config.toml
qk_norm = false
init_std_up = 0.0332
final_lr_fraction = 0.0
dataset = "wikipedia_en"
Each number is 500 + 50 x the weight over its row's rms, rounded and kept within 0 to 999. Layers, rows and columns count from 0. Numbers have three digits each. The size before them is the row's rms in percent of the matrix's.

# layer 6 MLP up, 512x128, rms 0.338, rows 445-455, columns 0-127
107:481564553590546568476613465492480509430489476469542501483490542592449490503545534475505509444411448555527506481422514502531550513504470518495486492588519531520350516505550528450499504481580539567434401585494615472542475524520473512556449427391449493535523478499411493552573636502535501488576456440431483449466463614482508493476568503451491495496513432545507543525377514516511459437494
094:511525559417454478524516470601442522452427498557487528497472438447524497468559516446478485530448532502445495536430498390526485528458497543543486495531467472426480580546462536508481622467513527539459552465486455502578538556523429425553662511423393482527583503489530534538576605455535519436451504447518580518529451500542506502444468467416347541465460469408525535470531552515506474442486
104:498474499543445579491558548549471541565407544480531497463538450462477440511499459468511392422533542560473545559580571579480461564472490467361492544483472571406499523569526610517512457499623545504534447530608467468475547544501447447482510438508540550567545451440460453505525471551515460401479436509543501534553418524483499568501520546519413465567415498527513480552396476458543447474500
108:470515497496576566585490466565379486498557520534452523499543536416485485481491485378429509498452557472505413573439534416518544468526483451557548481578568540520437499550534514373536454407514446526507549522525519445618432475567455553459545504436502498497507484558478459482415530524496530550491481550431517496490561510500505428453502604420476557602489586469497477516466494393575451545544
098:500527482666472514493548521523513482538536511445538399468495505580539501431485523572511581518514562507440453424581476484449409502409513515530455466441432525506510561539445459457514506587536535539489535472491585438535503506494481446430407421387583482438463545539476499541514478480470606491540460462464471516478508620517514561415433507506468504524464523477552614521494430485534392545557
101:449504583534524429539556512462519590540446439444548535397442549432494514533535644551452495482591559427506470530514508525481476530522498546493462493508525479483426422521580507481521484442458497608537423479468497456491471453474483489505385527459544483550613469497418532484472525403420533493531540574533501472614452514491447460495558520485468449492601500493598496559466527476387443429474
092:496545515524406431583553555466579565443383512498606552406404515538498450516502507482462507552493517496556503508485422413546520487431552458491500539498558514503512533495492457419498567436505547499545478520543491436563531492449577496460470451470433441534375465567581506567493559439441455474483495498454450474533436512644449480428476496482524594478453565457421590463568476526536500528506
095:583531624510471534450458483451481415449507461521533453425472488526574508573481474489578516557437516531446457555545475558426412550393437434470501482619502488437484535445542471511470545506424484546512564514524494479411581587473526411487503505533435495611522528494542483495501504527616606478520495557459486415497470514404473474496419489557487418500436510406486472470517524411467478524493
095:514492510443481512499500551483417528535641499504567495619596586480479551426505492559462486460486537530435516546470432581504541485531462466500598464542510568427492478551521424501476476483498493480522491478517604499415607561527518531495486552594501565573517484422551462567485551536478430420533408463489522552461483446438526545521386452470523476501471528535498494447471588449460556463630
097:554496465488457397439458487544488549412480487444537616589581511460543582517463492616512525568456528452461537430498565531482566463501582475506471594485455445535530484437522509484399510416516451508461599507396541506460409483534467537537471497536527533430528481557468449520540568539492473513550450558528522487476476524612444444452469547531393506488434506462422526550505443443449548503410
090:499464519553434476505528534567422509549518449470422405459487457554520469436582478476375513492476541511581502452470494515515408523507441499609481426512420482454555524425440452491441481479485518490480487564440466588557475518582560479537458495440497530571433473522512505535498498568432400470449468385546464483520543500483452588541525490515628475475497513511515504634553595475530433544570
# layer 6 MLP down (transposed), 512x128, rms 0.344, rows 445-455, columns 0-127
096:511508490501471503535488593480426430545539554464448505458397453498477472525468491476417484568531589515524463467515430475519420493485401555532477405534466545503572483438559462526612595538427476424432619459575540491556546597489577491563545584534576553407493501533455550500482498526558432498487491558601574497491469515526413532512497517415582476510512555443518464504475482517475529534559
092:521467482553520551469456537472523470506468465473458541509549539486463444515405463553471454490540453447540497454555409573417562451521486512483391424457587472532527487450493492496479426453485497443539430557579532424386475466450500488415424522589539479513470500496498439481352436500496524518495541520469441499386533560449512509480560490556575484545488503587353473469411465450552472488572
097:527493425441428452538488503453475484403499548517505516481460466505538520381516511571539530495381534531517450415454414438511501393496448525492534546543621476511587500486455440429521551460444452462448561368474536542493523455475462525461504475495462550504526491557560550450521538424499516583543517475552568473529509458576521475551399424527545532454611578504580495469542538444421480522561
080:489523489484431473443609496392552534541494458479445486500556514501494519503528520552429445448482433486515443444462450440574518455366512492492548534452555424546578420533575426515593470488461487553481469456456592401453522588538554575463565482450588488507546483462575472589512489455469626513491447447488557396499515458495519484506496473587535429526556473577532523485524503503564533514445
102:449469449469447445468492485542441534442559487568455579658476547456568479544555491477501488514492587543447500539528496481483486497591398470471397554427476487483491480484431604492519550607527502482514478446513569430466489549504529499475622438480471512432503574497519507503581485510491419583585494442453539497473436521489493393469577493550470622543422535488519478511488561458492478432561
110:455556463565582465549517367454526495451473503544516595504495478513440456437581543442478480503439393483439476494634493432624487465477465497458480526564486502592486504432494447482467553521518439519492505479458502548464536488554420499537550482522527527376487525454511510581445543468469451395549484435518550477512490461392475488513470522604501506475509367477526515389516560521516500442463
085:579465541520509566558481510453401544534437485472447475514438602571475487530466518487511555474484553419513440445459504538459574474601544554584438562510519403396508393510462572537456527425517525473459444428493475559547478523530468500534520551455490486490636525419489479535491581559601497432494524450471535545484498525519611484498422562498393442526461428472469434481465489454529450502481
088:540531515485495480511389474450514498491517546511442612556465315477515550460512525494553493403511567543466445476583478540602499486516465572461467431519460511578437489483521502469466499444601545531500602456479445500489540579484488429592515369501499476424555496471498441476520458472514447501513505536515506506502443433512501448469483482580441461483423513467529506534556549383464580431412
085:522510596565549474542564528484582483505485526464485537395538505521558578539386489407421437452504495527499488493498558381561569483549586520455451541488559485508445513548475500465558466521514522493489501518511425502546492474537488409455566486347578500398431490624535506499468467457563497546491593486502493477539500497557508618538484540603524537598520481545532498547528530521538492455438
109:526393407528507507489403455534560529482487474452478548539562510534392506471515507497488483418550531592374510510498494462525547506528565475578543584516500487423473458424606483519567535461565513427466452527498491445470460412512531438519473562545560577428463516426446533459434454451472497519561488469581544510520454466495488467427506524580430585610589568529421504496455561533498510455467
092:523497530522591492465405492499485461426451494514457540511505541432497507562545465466513509500344458496333559543512533552444470471524454537467440546569391524528525438603547562506565561442499457455504453523456578426632469486519536550559425554498461544495442539506618500550529461523507572480554561490465602478468518518502443548548540466488573517530466521456484477523483542558549500477550